config.yaml
n_layer: 24
d_model: 128
n_head: 2
n_kv_head: 1
head_dim: 64
d_mlp: 320
vocab_size: 8192
activation: "swiglu"
norm: "rmsnorm"
norm_place: "pre"
norm_eps: 1e-05
positions: "rope"
rope_base: 10000.0
rope_fraction: 1.0
qk_norm: false
attn_scale: 0.125
bias: "none"
tie_embeddings: false
parallel_block: false
extras: ["capped logits"]
init: "uniform"
init_std_qkv: 0.0347
init_std_o: 0.00501
init_std_up: 0.0347
init_std_down: 0.00317
optimizer: "adamw"
lr: 0.00291
beta1: 0.9
beta2: 0.95
weight_decay: 0.037
lr_head: 0.00621
warmup_steps: 436
schedule: "wsd"
decay_fraction: 1.0
decay_shape: "linear"
final_lr_fraction: 0.0
batch_tokens: 16384
seq_len: 768
doc_mask: true
train_tokens: 107600000
steps: 6568
dataset: "wikipedia_en"
Each number is 50 + 12 x the weight over its row's rms, rounded and kept within 0 to 99. Layers, rows and columns count from 0. The size before them is the row's rms in percent of the matrix's.

# o: layer 16 attention output (transposed), 128x128, rms 0.14, rows 15-32,78-95, columns 0-127
# v: layer 16 attention value, 64x128, rms 0.143, rows 15-32, columns 0-127
o78 107:42 48 73 45 43 54 34 50 60 78 37 57 31 64 31 48 81 49 36 54 56 41 49 43 52 37 38 59 44 53 17 51 52 38 46 60 58 64 46 46 61 54 50 68 41 52 51 51 43 45 62 38 58 45 51 40 39 13 36 49 35 18 51 42 34 37 48 47 54 38 56 49 53 47 45 47 43 36 27 56 70 52 41 26 44 68 36 41 44 58 52 37 50 44 41 59 44 65 41 37 39 31 61 43 49 81 42 64 42 52 61 57 30 50 32 56 41 36 47 45 61 41 37 64 51 46 47 50
v15 107:68 42 38 41 46 51 68 56 48 41 53 51 38 52 58 50 39 44 57 67 55 65 28 40 35 71 56 43 31 50 39 58 43 49 54 43 52 48 27 27 44 47 58 62 38 68 41 50 53 39 31 40 64 55 32 19 49 66 67 59 33 50 38 28 56 54 45 45 34 55 50 64 55 73 59 42 41 54 32 40 49 68 45 37 59 44 72 40 55 48 31 46 60 67 31 38 52 38 42 32 66 42 55 72 56 46 36 51 54 60 54 37 47 36 58 75 63 61 69 49 56 60 71 31 39 55 54 51
o15 109:36 58 49 30 32 52 31 35 43 62 57 50 57 27 44 54 59 67 57 45 48 55 49 61 51 27 40 64 67 54 50 48 55 55 55 46 70 19 59 39 54 78 57 63 45 59 48 90 54 44 52 51 52 45 51 54 43 52 59 67 40 38 49 57 48 50 41 47 38 22 37 26 59 49 62 39 62 65 31 57 27 76 65 55 50 56 58 52 48 55 44 59 52 60 62 54 33 58 51 58 30 52 41 33 43 47 48 70 48 33 38 57 62 47 53 66 39 59 43 39 57 36 36 66 72 53 45 46
o79 110:25 56 73 27 42 54 35 33 48 56 43 49 52 35 40 53 75 76 57 37 50 53 51 54 47 24 58 69 54 56 57 45 45 53 46 50 54 40 69 40 43 74 52 50 39 59 49 76 33 50 51 58 61 33 61 39 31 29 57 40 47 38 38 45 69 56 45 48 68 44 51 47 43 46 49 34 57 49 53 67 47 56 43 62 35 58 54 53 47 73 60 40 40 44 53 57 60 63 45 51 39 58 55 28 47 60 35 38 68 33 26 46 40 52 41 57 54 43 40 54 79 38 60 64 69 31 45 69
v16 107:37 53 45 48 44 52 56 43 37 53 36 56 42 61 50 36 48 41 31 30 47 54 34 56 47 34 40 67 51 54 48 53 57 47 38 64 66 37 46 40 45 64 47 54 49 52 35 49 50 36 40 37 43 26 36 75 39 38 50 63 35 54 54 48 67 29 48 83 65 51 46 69 53 61 51 55 58 25 42 44 49 26 56 52 39 80 34 57 48 35 56 52 40 56 37 52 60 42 47 62 57 34 29 29 55 65 73 62 56 50 71 56 47 44 47 55 20 56 42 41 48 64 38 69 37 28 54 63
o16 087:58 64 48 45 44 37 27 52 44 43 44 29 53 52 42 31 32 59 55 33 65 62 41 46 51 43 49 55 43 41 72 50 32 48 45 61 63 48 47 53 54 32 37 36 58 28 61 47 65 50 37 62 54 32 43 45 70 57 47 60 24 61 73 61 64 65 57 63 34 43 46 51 42 42 67 58 56 47 79 53 54 41 51 57 58 18 54 45 47 40 52 81 47 59 57 48 49 54 77 67 55 50 54 64 39 47 64 64 45 50 44 58 49 41 71 66 48 63 50 42 67 24 50 33 47 35 44 37
o80 115:76 59 54 33 46 33 60 53 40 44 56 31 56 33 52 48 35 62 63 43 61 70 55 45 52 64 49 46 48 45 63 45 44 63 53 56 58 48 39 87 48 42 48 38 67 18 61 46 69 61 38 82 51 54 52 29 58 76 52 60 45 63 57 64 60 71 32 65 31 55 47 50 44 49 49 55 58 66 57 48 50 40 58 65 65 33 60 52 51 31 41 70 45 61 51 63 39 35 52 58 54 48 50 67 29 24 46 49 58 56 50 57 64 52 59 43 66 49 72 52 49 45 57 38 39 56 49 63
v17 095:50 60 56 50 58 55 55 60 56 41 60 41 42 51 41 52 70 51 70 49 51 08 44 50 52 54 57 32 34 45 70 39 52 48 35 46 40 76 34 40 44 67 88 29 30 58 37 48 67 40 42 47 43 78 31 43 57 54 39 57 50 48 58 49 38 36 29 49 50 63 38 53 52 54 48 44 47 48 29 62 53 67 68 55 48 38 77 58 45 49 35 54 54 39 44 33 42 42 50 61 50 32 55 41 43 45 62 47 27 46 50 45 50 26 36 29 52 53 55 42 62 39 65 38 46 55 41 58
o17 082:65 48 45 57 52 59 24 44 75 46 62 56 44 66 53 44 75 43 51 56 65 60 08 49 65 44 46 50 43 66 50 30 44 39 56 49 55 34 47 32 36 60 66 64 49 45 52 57 45 25 40 50 65 58 49 48 47 51 47 63 46 49 49 74 35 61 42 34 50 36 46 49 55 54 70 44 45 41 71 52 75 51 56 37 43 64 56 62 67 58 47 42 59 36 36 45 41 52 67 58 73 59 34 22 48 27 66 63 44 41 53 50 34 34 44 45 32 30 52 61 47 35 48 43 55 51 55 48
o81 107:46 43 23 42 46 68 47 60 57 50 53 83 44 59 26 20 58 51 36 44 48 59 20 40 67 42 48 37 56 72 52 38 47 47 52 58 42 57 53 42 57 72 53 62 46 48 65 46 51 50 47 59 61 56 50 54 49 40 51 58 30 58 46 66 44 55 52 37 39 63 47 66 56 46 61 31 34 53 54 51 55 75 58 44 41 83 51 41 52 33 54 45 39 52 54 70 57 60 64 61 59 67 42 44 48 60 49 54 50 38 46 49 32 72 26 38 49 19 28 57 45 50 33 38 60 57 44 47
v18 091:72 49 37 49 69 58 55 62 64 45 49 44 40 44 54 40 32 34 59 65 46 49 50 43 54 59 65 83 22 54 43 62 43 64 65 41 37 54 52 39 50 49 26 49 64 35 32 37 56 63 56 61 86 53 70 55 48 46 44 43 40 54 52 49 56 41 62 38 39 41 68 48 43 66 70 45 52 49 63 38 52 60 43 43 65 47 60 46 55 58 52 46 43 37 41 39 47 47 53 20 70 49 46 69 59 37 33 60 71 27 29 39 33 31 59 37 45 48 49 57 53 41 59 61 34 63 51 55
o18 094:33 63 44 35 39 43 39 58 59 63 58 44 38 52 61 69 60 38 62 32 41 51 63 63 47 30 45 39 59 40 55 73 54 59 47 27 44 43 40 64 52 64 37 50 60 70 53 62 61 55 62 27 64 52 62 63 41 36 31 47 59 43 54 36 43 46 80 69 48 38 53 51 67 41 53 41 57 72 27 47 34 84 52 51 69 59 77 41 56 45 52 37 53 35 53 54 41 55 45 45 48 37 42 60 36 68 38 52 37 63 55 59 54 63 41 53 64 66 56 49 35 34 32 56 53 46 36 60
o82 090:34 44 72 33 35 58 40 63 60 56 51 35 44 53 63 72 64 47 54 49 69 41 43 50 46 21 49 32 54 50 60 56 69 46 39 23 51 38 51 42 52 42 50 65 47 49 59 54 64 57 46 33 31 49 67 63 40 41 41 53 69 26 67 25 47 49 72 76 46 43 47 60 54 55 38 39 69 65 35 52 71 73 55 35 61 56 73 40 50 51 41 50 55 36 49 50 61 61 47 48 41 49 59 39 41 58 43 41 50 49 41 61 51 55 39 67 49 48 73 69 35 42 41 53 63 31 68 51
v19 094:54 40 57 28 55 53 51 52 48 59 50 48 45 62 64 53 35 59 48 70 56 60 65 53 44 53 41 61 50 49 37 73 17 31 52 49 59 31 41 56 62 42 53 68 63 34 44 47 27 65 46 44 54 23 50 34 57 35 43 66 52 53 62 49 63 70 77 37 51 42 66 52 55 34 46 55 39 61 67 29 46 34 39 39 60 59 46 61 39 47 60 59 44 69 59 56 59 71 40 30 66 62 70 58 61 43 51 53 61 65 43 61 36 57 68 61 44 43 35 64 55 62 47 30 56 62 69 50
o19 091:41 58 44 39 39 40 55 50 44 80 62 48 76 30 42 58 50 59 52 47 37 19 59 49 44 52 48 53 61 47 37 44 59 38 54 57 56 62 67 54 61 52 40 40 53 67 47 58 51 62 61 60 47 47 45 49 63 59 38 53 19 39 70 25 64 31 59 61 44 58 55 48 38 53 35 42 68 69 26 43 24 50 66 54 56 49 45 55 43 53 53 52 41 68 58 40 62 28 29 63 22 30 71 49 59 48 48 51 59 57 47 55 51 55 53 71 53 53 45 38 46 54 32 48 75 64 62 57
o83 097:51 50 59 55 34 28 54 53 32 73 44 37 72 47 68 65 59 51 58 63 54 30 52 46 42 45 39 36 37 28 55 39 66 60 54 52 53 66 77 43 58 29 45 40 54 72 40 63 44 43 69 54 40 35 51 51 54 52 60 38 28 28 63 38 67 37 68 72 68 43 71 53 50 56 33 62 56 49 39 48 66 36 49 59 50 50 40 49 40 65 52 46 56 43 33 32 48 28 33 49 37 35 51 51 65 43 50 52 48 59 53 50 47 38 49 61 38 47 60 33 27 41 50 64 70 51 67 44
v20 091:24 39 50 68 43 55 47 39 63 35 70 42 78 34 38 48 76 30 49 46 37 23 38 24 52 40 47 44 41 62 52 39 57 33 48 47 38 50 39 53 44 53 50 31 45 47 37 62 56 41 66 71 56 55 43 54 37 52 64 38 49 40 49 61 43 42 22 60 54 34 31 42 57 68 60 57 56 44 26 68 55 60 38 55 47 44 47 44 28 62 57 43 44 41 33 37 36 41 54 66 48 29 37 25 41 44 52 43 46 56 61 48 69 38 55 52 58 58 42 28 47 34 57 41 49 48 56 40
o20 093:48 52 41 67 66 58 52 42 64 25 53 37 39 61 54 41 53 51 52 60 63 56 32 64 72 54 59 45 53 53 60 49 38 58 54 45 62 13 51 32 37 49 40 59 42 44 43 39 45 41 36 38 56 56 53 34 47 43 55 43 67 56 47 62 28 57 41 19 63 37 59 53 47 59 66 41 55 35 77 53 79 39 55 45 60 45 59 57 52 39 53 39 59 44 35 62 24 57 66 28 74 68 36 49 44 38 58 50 46 37 45 45 64 30 63 42 44 50 45 69 54 45 71 60 41 44 36 41
o84 091:53 60 25 54 60 62 60 45 55 28 53 44 38 51 42 18 52 67 59 63 49 52 28 60 58 56 61 42 69 49 51 44 55 54 57 44 59 26 56 40 53 47 32 61 38 36 55 45 49 63 29 38 39 36 48 34 42 54 57 54 64 80 40 53 27 55 45 17 52 62 53 63 38 60 55 33 64 47 54 25 44 50 63 36 54 51 62 59 39 24 49 45 40 57 44 65 43 60 57 44 55 72 51 66 47 64 45 63 47 29 36 52 65 43 64 34 48 44 42 66 43 53 47 55 35 48 32 37
v21 104:68 52 59 49 64 46 41 37 54 46 65 35 64 45 49 59 26 53 50 57 48 51 62 35 61 48 46 50 59 37 46 55 55 48 63 61 44 43 68 54 78 37 18 39 57 38 73 47 31 59 52 72 61 83 64 38 50 45 43 46 57 54 33 39 43 72 43 37 19 36 52 54 25 57 58 38 37 56 53 46 55 42 59 38 46 41 52 38 61 64 53 42 43 39 56 39 43 72 55 33 38 49 70 56 51 57 27 56 42 44 35 50 62 57 45 50 52 53 67 28 34 54 60 29 42 57 59 44
o21 094:44 40 68 50 42 48 53 69 57 53 32 80 56 35 36 47 67 43 37 66 38 24 64 63 63 48 22 43 58 49 44 66 59 63 47 34 71 57 26 56 60 66 49 56 56 60 53 50 38 55 59 47 49 78 46 64 41 33 53 39 69 43 52 46 58 37 57 42 40 61 59 50 59 47 21 35 34 58 42 52 48 51 52 47 49 46 45 36 34 52 66 31 44 46 52 60 24 51 39 27 53 61 54 62 47 51 50 49 48 54 54 52 63 54 23 26 58 59 57 57 49 67 38 74 44 43 57 42
o85 103:33 40 66 54 44 58 29 52 77 55 29 50 53 41 36 53 76 44 40 55 52 25 53 59 45 47 56 73 69 54 38 55 69 55 64 56 51 60 38 30 53 48 43 58 40 54 31 63 47 57 50 37 19 59 55 64 36 25 36 29 63 50 48 36 41 35 59 30 55 52 62 53 57 73 41 41 33 31 38 41 45 49 41 34 46 39 53 40 40 65 54 39 59 51 52 54 42 51 51 37 43 57 56 50 59 62 63 34 45 53 49 37 49 28 49 32 43 63 44 49 64 67 44 62 55 21 52 41
v22 107:57 38 67 70 36 54 38 52 34 56 52 57 43 57 59 65 44 60 65 60 64 51 50 28 42 68 65 43 50 40 55 52 54 41 41 45 49 48 27 58 58 49 60 47 54 60 57 51 65 27 37 33 52 57 36 27 41 67 49 37 44 53 29 23 40 34 40 40 53 60 31 32 55 42 41 52 39 40 37 43 53 84 63 40 53 51 61 35 42 34 47 55 70 39 51 37 38 17 41 54 57 36 72 63 50 41 53 70 52 76 47 38 68 37 48 50 49 51 50 50 40 47 57 28 48 42 58 41
o22 101:55 53 37 48 35 48 33 35 36 68 52 62 61 37 56 47 39 57 47 70 55 64 31 57 35 32 38 46 48 45 38 34 48 42 58 35 70 29 74 39 58 51 74 67 61 51 44 82 62 22 55 35 50 48 62 60 54 56 52 68 64 43 40 83 56 23 36 41 54 58 42 36 58 52 54 51 45 65 48 61 52 46 52 45 43 65 59 48 56 43 50 50 50 49 49 63 34 55 57 59 48 57 38 38 44 51 48 58 55 24 25 38 54 59 37 33 41 31 46 67 49 61 64 56 55 45 66 43
o86 110:41 48 50 42 57 59 35 30 44 59 38 51 62 36 46 29 48 53 48 67 51 56 39 45 40 39 56 47 40 45 30 47 42 30 61 71 37 67 74 39 61 54 62 58 47 67 21 67 19 45 57 49 40 41 58 38 55 33 58 35 51 56 34 49 49 56 41 50 75 53 46 44 49 68 49 48 48 40 63 70 49 46 46 51 27 57 59 71 63 60 64 35 58 53 63 53 69 63 64 65 38 55 51 36 56 47 53 41 65 39 30 37 42 39 43 28 49 37 41 48 72 59 83 47 45 48 42 52
v23 090:34 59 32 41 68 53 48 44 46 50 37 46 28 41 60 34 56 59 45 36 47 72 38 78 57 38 40 57 49 58 45 49 53 41 63 42 46 41 75 50 55 69 51 49 26 28 45 70 57 30 59 67 48 61 49 74 62 48 56 37 54 48 58 56 62 42 68 30 59 42 75 39 49 28 44 64 60 55 66 55 51 32 57 62 54 52 48 79 35 50 46 52 60 49 54 56 57 32 57 61 44 64 31 65 47 57 64 47 50 34 49 55 38 62 32 33 64 43 61 71 58 51 39 72 51 55 45 60
o23 084:57 39 54 47 73 39 54 61 64 31 37 36 39 74 58 39 40 34 43 41 52 55 74 35 57 46 53 45 43 58 53 61 62 35 65 60 12 75 35 51 56 23 61 46 43 56 52 43 53 57 47 51 62 29 54 50 60 43 51 39 55 35 47 22 46 61 66 69 44 45 43 53 43 55 33 47 58 48 33 51 51 43 46 66 56 49 43 73 55 62 55 54 42 34 34 48 66 47 58 67 67 40 54 60 39 57 61 47 45 54 80 53 49 60 68 61 46 55 48 24 51 34 50 33 58 58 46 64
o87 097:74 40 33 47 59 34 58 60 55 30 56 61 39 69 63 57 37 34 43 48 52 50 61 54 65 54 25 50 45 60 48 46 37 47 46 50 43 50 27 63 52 22 58 56 50 39 79 30 53 46 52 52 74 51 45 42 64 53 42 56 56 37 58 46 41 55 64 71 17 46 39 42 48 31 40 48 72 56 42 67 56 53 48 60 65 64 33 48 54 59 48 53 38 32 43 48 46 57 60 56 74 40 65 41 45 42 38 55 40 52 80 49 46 72 59 70 38 53 44 43 47 31 46 36 52 64 48 63
v24 107:61 31 55 53 86 48 52 36 55 57 42 78 53 60 49 57 50 57 69 46 56 56 47 85 42 49 30 41 54 51 45 40 78 59 43 44 41 47 64 41 80 66 45 68 52 54 52 46 57 56 51 55 31 33 58 48 48 75 67 52 44 42 29 65 47 37 60 49 32 63 57 56 55 27 26 53 54 49 46 40 53 51 60 64 36 32 46 72 63 49 38 55 41 58 52 47 63 49 51 55 32 63 42 58 58 60 46 68 47 40 62 57 58 70 47 44 42 39 80 57 46 53 41 54 54 48 41 53
o24 100:59 47 50 31 59 51 61 54 48 75 46 76 48 45 46 52 53 36 49 59 62 54 63 36 69 61 37 49 50 37 46 72 55 39 65 36 66 61 44 56 54 55 67 38 24 52 68 28 49 42 47 42 47 57 42 58 59 50 78 49 67 45 26 67 63 55 33 61 53 64 45 64 56 46 30 59 22 63 13 59 60 43 55 58 46 45 31 36 55 45 31 64 46 49 53 67 69 52 38 57 51 58 45 47 41 58 26 63 50 40 56 51 54 68 42 44 64 51 49 44 39 61 49 46 41 71 48 56
o88 103:61 56 54 28 45 50 76 37 40 62 61 51 38 47 36 72 53 30 36 57 59 39 67 60 59 63 51 76 40 43 42 65 39 46 64 37 62 53 51 52 35 47 67 38 59 47 55 38 46 28 46 60 58 70 45 39 59 34 68 44 70 43 33 48 56 67 36 58 64 54 42 47 61 49 47 58 27 56 38 73 54 28 60 81 62 46 39 37 51 62 58 62 46 47 69 60 52 50 46 66 47 32 41 40 50 49 41 42 53 38 57 54 55 38 53 72 71 58 30 30 45 56 53 44 40 65 58 51
v25 103:50 50 49 62 62 51 47 52 42 55 26 62 67 50 53 44 55 46 54 40 54 41 48 70 48 39 87 49 66 46 35 63 48 57 39 49 56 55 58 46 41 41 30 44 39 53 55 40 59 55 58 42 37 42 24 65 42 64 68 39 51 49 58 59 53 62 39 51 48 37 42 47 46 61 56 65 55 38 34 55 46 36 45 51 75 52 56 74 73 48 53 56 21 62 38 73 51 43 52 35 43 53 56 38 47 62 45 61 39 55 69 63 48 78 37 81 11 40 63 56 48 42 63 63 39 56 50 52
o25 099:37 55 39 53 55 66 57 51 51 53 35 58 61 64 31 39 40 48 51 52 41 42 62 22 69 59 41 58 65 32 49 44 40 50 32 51 62 40 59 49 40 48 44 47 40 38 59 39 59 59 49 40 50 34 28 44 64 60 70 41 57 55 38 62 68 51 63 43 43 64 45 28 30 49 60 58 80 45 46 49 42 53 61 42 70 45 24 40 43 43 69 81 55 63 74 20 58 64 55 60 57 53 45 56 60 43 43 50 32 36 62 47 52 70 44 51 55 39 63 49 72 52 53 62 59 56 32 36
o89 104:36 61 64 59 46 53 66 52 28 59 48 51 47 66 30 54 33 70 45 40 44 47 54 39 49 73 51 55 60 34 27 51 41 46 60 45 46 31 40 64 37 65 36 56 55 17 44 46 55 40 35 39 58 54 54 37 58 44 56 65 51 57 33 64 52 46 51 48 57 76 44 39 40 50 52 57 73 59 54 39 44 48 51 53 57 44 53 43 22 27 53 58 55 60 67 48 60 47 63 60 61 31 44 73 39 29 35 15 50 56 50 53 58 45 50 58 82 49 53 32 67 61 47 56 42 53 37 61
v26 101:69 62 55 42 60 40 48 57 57 50 49 56 44 41 51 55 48 53 49 59 48 55 53 49 63 49 73 48 74 24 68 33 64 85 51 71 18 57 69 49 59 41 36 43 66 45 63 55 40 49 63 54 39 55 69 67 71 52 44 41 64 53 29 52 53 61 59 55 44 64 61 53 43 46 27 28 64 40 56 47 45 60 41 52 51 41 55 54 70 52 45 49 48 38 47 69 46 69 52 55 33 45 81 47 44 50 46 61 43 63 31 41 43 60 35 29 58 43 25 46 38 51 53 71 43 52 39 42
o26 109:58 47 62 57 46 53 62 56 48 46 39 59 29 63 55 57 47 35 57 60 29 66 68 44 65 59 42 38 30 49 45 32 58 60 46 47 43 75 26 56 46 44 45 58 50 29 51 37 54 55 63 64 46 52 56 65 33 37 45 37 47 56 53 52 50 49 51 55 62 61 43 51 61 34 34 60 40 53 54 36 40 64 21 51 38 66 35 37 50 44 46 36 51 38 46 52 49 58 19 38 48 36 48 64 54 53 36 40 49 66 53 41 39 58 33 31 63 43 76 59 17 52 48 36 32 20 71 53
o90 098:53 40 72 72 53 73 42 60 62 61 50 57 39 56 49 48 44 38 40 57 40 42 78 36 64 50 35 46 44 54 25 56 47 53 38 44 69 55 31 54 44 65 47 74 26 58 50 35 56 49 63 43 59 64 42 83 47 41 48 45 36 34 66 56 45 29 45 32 47 43 41 35 74 30 57 72 31 60 48 54 50 68 52 39 39 47 51 36 50 43 43 42 60 64 63 38 41 71 36 34 51 47 32 43 56 51 68 44 46 65 55 38 39 39 36 41 36 60 50 54 39 47 46 44 40 33 57 58
v27 108:57 49 39 36 47 38 66 52 66 43 53 46 35 52 55 49 44 37 58 45 51 46 51 28 62 65 64 48 33 50 54 55 51 78 40 64 37 59 57 65 45 27 57 52 72 59 57 43 47 81 54 58 50 76 62 52 63 44 30 71 63 43 42 60 46 38 58 51 50 65 57 62 60 44 50 27 60 47 47 49 49 49 44 55 39 29 52 27 54 56 42 32 49 38 55 44 55 68 48 42 59 64 51 64 58 43 34 44 44 10 36 33 41 41 66 33 67 61 54 46 65 46 58 63 51 46 20 47
o27 100:56 34 60 53 37 57 63 46 52 67 59 66 20 58 69 56 82 39 46 43 57 60 53 58 37 44 56 58 35 50 54 58 58 78 39 37 47 59 44 61 29 49 42 53 52 60 58 52 54 65 51 46 47 60 51 58 31 39 25 63 41 45 54 43 29 54 40 62 60 46 54 47 66 33 50 49 29 48 42 40 58 54 48 41 35 52 61 24 61 53 31 28 64 33 53 47 49 47 52 25 43 59 46 34 54 71 29 34 59 66 52 50 34 59 35 35 56 60 42 63 30 54 43 50 24 54 38 47
o91 110:50 33 77 53 36 74 42 51 55 54 61 60 30 56 49 57 70 42 51 36 62 42 57 60 38 25 48 60 37 73 64 58 60 57 31 43 62 49 61 34 39 60 63 47 47 68 60 54 67 45 48 38 50 54 34 68 33 52 28 52 52 35 54 53 54 34 42 53 37 37 45 52 50 31 63 42 32 48 49 49 55 57 69 36 50 38 54 40 54 61 28 49 57 48 45 45 44 61 38 25 43 60 45 24 57 69 48 62 62 62 51 58 33 64 25 47 44 48 47 77 41 59 38 51 41 45 68 33
v28 111:18 49 38 46 78 66 33 42 65 49 50 37 57 48 45 51 41 67 43 48 49 38 54 73 46 45 60 29 35 61 40 72 46 43 48 46 52 70 56 49 61 77 53 47 34 49 40 40 45 67 46 39 46 41 22 68 36 48 34 51 46 46 59 85 38 53 50 47 15 37 61 41 58 46 44 61 54 61 30 49 55 44 60 48 57 55 51 67 61 53 55 56 31 60 55 49 54 58 54 33 46 71 41 43 55 54 45 52 51 22 66 56 55 40 48 44 46 51 64 61 54 42 47 28 45 53 71 59
o28 111:53 46 47 50 52 42 57 59 67 76 47 60 60 62 32 29 56 45 42 40 69 38 43 43 80 53 45 54 70 39 56 60 43 12 44 71 59 52 41 54 51 54 39 32 30 57 50 54 39 40 40 27 61 49 52 42 69 64 60 46 63 40 43 56 52 51 43 57 49 45 60 53 44 55 49 44 47 52 31 47 71 30 70 28 60 37 38 66 50 68 55 56 38 45 61 60 61 31 59 51 44 47 55 44 52 55 48 61 46 49 63 74 52 59 70 51 43 39 53 38 58 71 20 63 53 69 42 66
o92 110:52 46 51 34 26 24 62 67 43 57 57 54 45 76 11 54 50 43 62 39 53 45 38 47 67 62 64 45 64 43 68 43 37 30 52 52 42 49 49 47 49 50 40 32 51 38 56 54 55 39 31 33 48 41 64 32 58 38 51 64 63 42 47 35 50 43 61 58 51 68 60 73 51 60 60 27 54 53 40 31 53 31 38 36 55 57 38 40 34 49 63 63 29 39 49 66 41 44 55 54 45 42 62 58 44 62 40 40 62 44 49 72 43 60 52 53 58 17 55 44 36 57 25 60 58 47 50 47
v29 106:43 44 48 75 65 53 54 60 53 55 44 56 41 56 47 59 59 40 60 59 54 68 60 70 68 46 66 26 46 46 51 46 39 43 42 29 52 42 40 14 59 26 50 70 47 46 38 64 58 59 63 38 62 65 62 40 46 85 79 28 40 55 52 54 60 53 53 46 39 48 53 57 51 59 26 67 57 48 57 40 45 65 50 50 52 38 58 48 50 52 49 60 31 72 55 44 71 27 47 32 39 49 46 48 53 59 54 61 62 75 64 53 48 66 67 63 49 37 37 65 48 56 59 51 62 54 48 47
o29 096:38 55 48 34 59 50 51 44 36 54 56 44 60 65 44 56 61 63 60 63 39 55 49 28 57 59 52 35 69 53 44 53 70 42 56 51 55 35 67 46 50 51 53 48 23 55 51 32 60 53 64 38 34 31 57 61 36 49 85 42 58 44 26 62 49 47 60 66 54 23 36 58 46 64 52 52 57 45 18 71 27 64 65 58 62 45 28 46 57 38 41 66 62 69 51 51 61 54 27 57 37 44 38 59 43 39 36 56 27 44 52 52 52 42 64 45 54 40 59 48 50 42 53 45 50 78 41 37
o93 114:31 65 66 29 58 45 46 43 28 64 51 54 49 75 51 36 62 65 43 80 55 63 45 42 40 49 56 27 42 38 27 69 45 58 34 38 44 39 63 47 40 55 68 41 41 61 52 52 46 50 70 43 58 33 64 49 38 35 67 48 64 49 44 52 47 56 63 63 69 15 42 50 49 51 55 59 62 51 53 72 56 50 31 68 58 61 46 62 54 40 55 44 58 58 47 58 46 57 37 56 47 28 57 77 46 31 43 49 45 45 47 35 52 18 45 64 54 55 57 44 71 40 51 45 47 63 55 55
v30 096:36 34 47 55 42 56 52 57 54 47 65 53 33 34 52 61 51 47 61 46 48 64 63 44 74 69 58 34 40 62 33 45 20 56 68 40 55 39 43 60 61 34 63 64 66 39 37 57 36 51 65 65 63 31 55 31 43 35 68 40 37 50 52 44 59 62 72 33 53 50 65 29 42 53 59 46 33 58 41 41 55 70 50 53 49 42 52 45 60 59 47 53 44 64 62 28 51 38 46 46 54 61 34 50 50 45 18 51 55 35 47 44 59 43 74 57 81 39 29 54 48 45 51 26 59 58 53 46
o30 087:57 35 59 50 57 40 54 44 63 59 88 45 51 41 48 62 54 68 47 45 56 33 60 68 50 40 44 47 55 57 30 67 59 49 64 52 51 31 70 60 58 47 50 59 31 76 28 44 51 45 47 48 45 56 58 55 43 40 52 50 60 28 24 33 31 41 44 47 69 35 62 44 40 46 51 38 50 73 12 36 41 56 51 54 48 47 46 74 54 53 32 54 45 59 54 72 43 32 32 44 25 51 48 47 39 42 42 47 56 61 59 56 62 52 74 53 45 55 34 49 52 53 60 63 52 70 55 56
o94 100:47 47 64 52 52 39 43 43 50 41 63 46 55 56 63 57 60 63 45 60 45 56 35 50 46 22 36 29 26 37 50 59 64 35 45 42 43 39 83 40 45 44 40 41 26 86 32 49 39 55 63 29 45 44 54 48 30 39 49 49 74 32 44 37 37 41 46 68 64 35 56 54 45 50 53 34 62 64 30 35 46 53 53 42 61 63 36 55 58 64 51 45 57 52 41 60 48 53 37 45 37 55 74 48 56 61 58 74 38 64 45 45 58 55 57 57 42 67 60 60 40 35 63 72 53 43 51 35
v31 099:55 63 38 40 50 54 59 63 54 46 39 61 15 32 67 49 53 41 50 67 46 82 59 49 47 50 73 69 44 43 25 54 36 69 73 52 50 34 69 59 47 36 41 60 64 51 42 45 40 52 47 50 42 17 54 60 58 40 36 34 45 48 49 39 46 53 40 36 30 48 65 33 54 48 26 21 60 51 46 42 52 73 38 56 66 36 51 55 54 61 35 42 55 49 59 65 56 42 55 48 59 68 44 54 54 46 60 61 58 38 44 45 32 34 72 37 54 50 32 52 49 60 36 54 43 51 44 54
o31 087:46 48 62 37 36 41 53 55 43 48 61 50 32 51 56 66 42 53 59 29 22 51 57 45 56 41 47 43 53 38 44 46 54 53 38 54 36 54 36 54 45 42 40 50 57 52 47 64 59 49 66 55 51 49 72 54 39 50 47 63 47 53 68 38 40 48 41 72 63 62 54 38 79 27 49 47 53 75 38 39 15 52 29 56 52 40 53 47 50 44 31 38 44 46 50 56 49 53 17 47 16 40 50 66 66 53 21 31 67 59 53 49 58 58 56 50 60 64 32 45 40 52 46 44 53 25 53 70
o95 104:70 34 79 55 45 39 33 53 51 53 64 57 60 54 56 67 31 57 36 32 33 55 48 38 63 55 31 39 42 42 56 52 49 34 14 47 54 33 37 55 47 43 40 59 37 69 51 52 54 42 65 39 55 60 61 60 36 47 53 69 59 27 63 37 37 41 54 69 57 64 41 45 62 33 61 53 74 72 45 62 48 52 40 33 50 29 52 55 57 68 49 67 52 42 45 48 45 69 33 45 39 34 47 42 71 45 29 36 56 60 48 46 47 45 52 49 31 44 63 62 40 37 64 42 58 36 59 57
v32 098:38 52 47 40 38 60 56 54 63 36 52 46 44 53 58 52 62 49 46 54 48 15 62 46 38 70 69 48 24 61 48 62 30 64 34 27 54 69 46 60 46 53 77 46 46 51 30 48 50 67 36 57 43 64 41 60 44 54 39 52 48 51 46 71 53 39 56 44 19 48 61 49 60 68 42 48 43 75 50 52 52 58 41 49 49 49 47 70 55 68 49 47 40 55 61 63 52 58 55 43 51 51 48 59 54 36 40 54 62 23 67 41 37 31 70 50 52 37 41 58 74 53 52 11 31 49 48 54
o32 089:50 43 32 58 36 51 45 59 59 52 38 51 56 45 58 43 74 54 44 46 45 46 27 66 56 47 46 68 62 46 67 28 62 25 39 73 65 43 51 54 37 65 23 41 39 63 53 73 42 44 45 39 64 71 40 44 54 66 31 64 59 53 48 42 45 62 39 56 54 22 50 41 43 30 48 34 45 51 40 50 40 41 67 44 46 36 50 55 63 74 35 37 57 59 71 57 45 28 37 46 39 46 57 30 59 50 33 57 37 48 45 60 50 66 59 58 30 34 52 57 45 56 19 46 51 58 47 55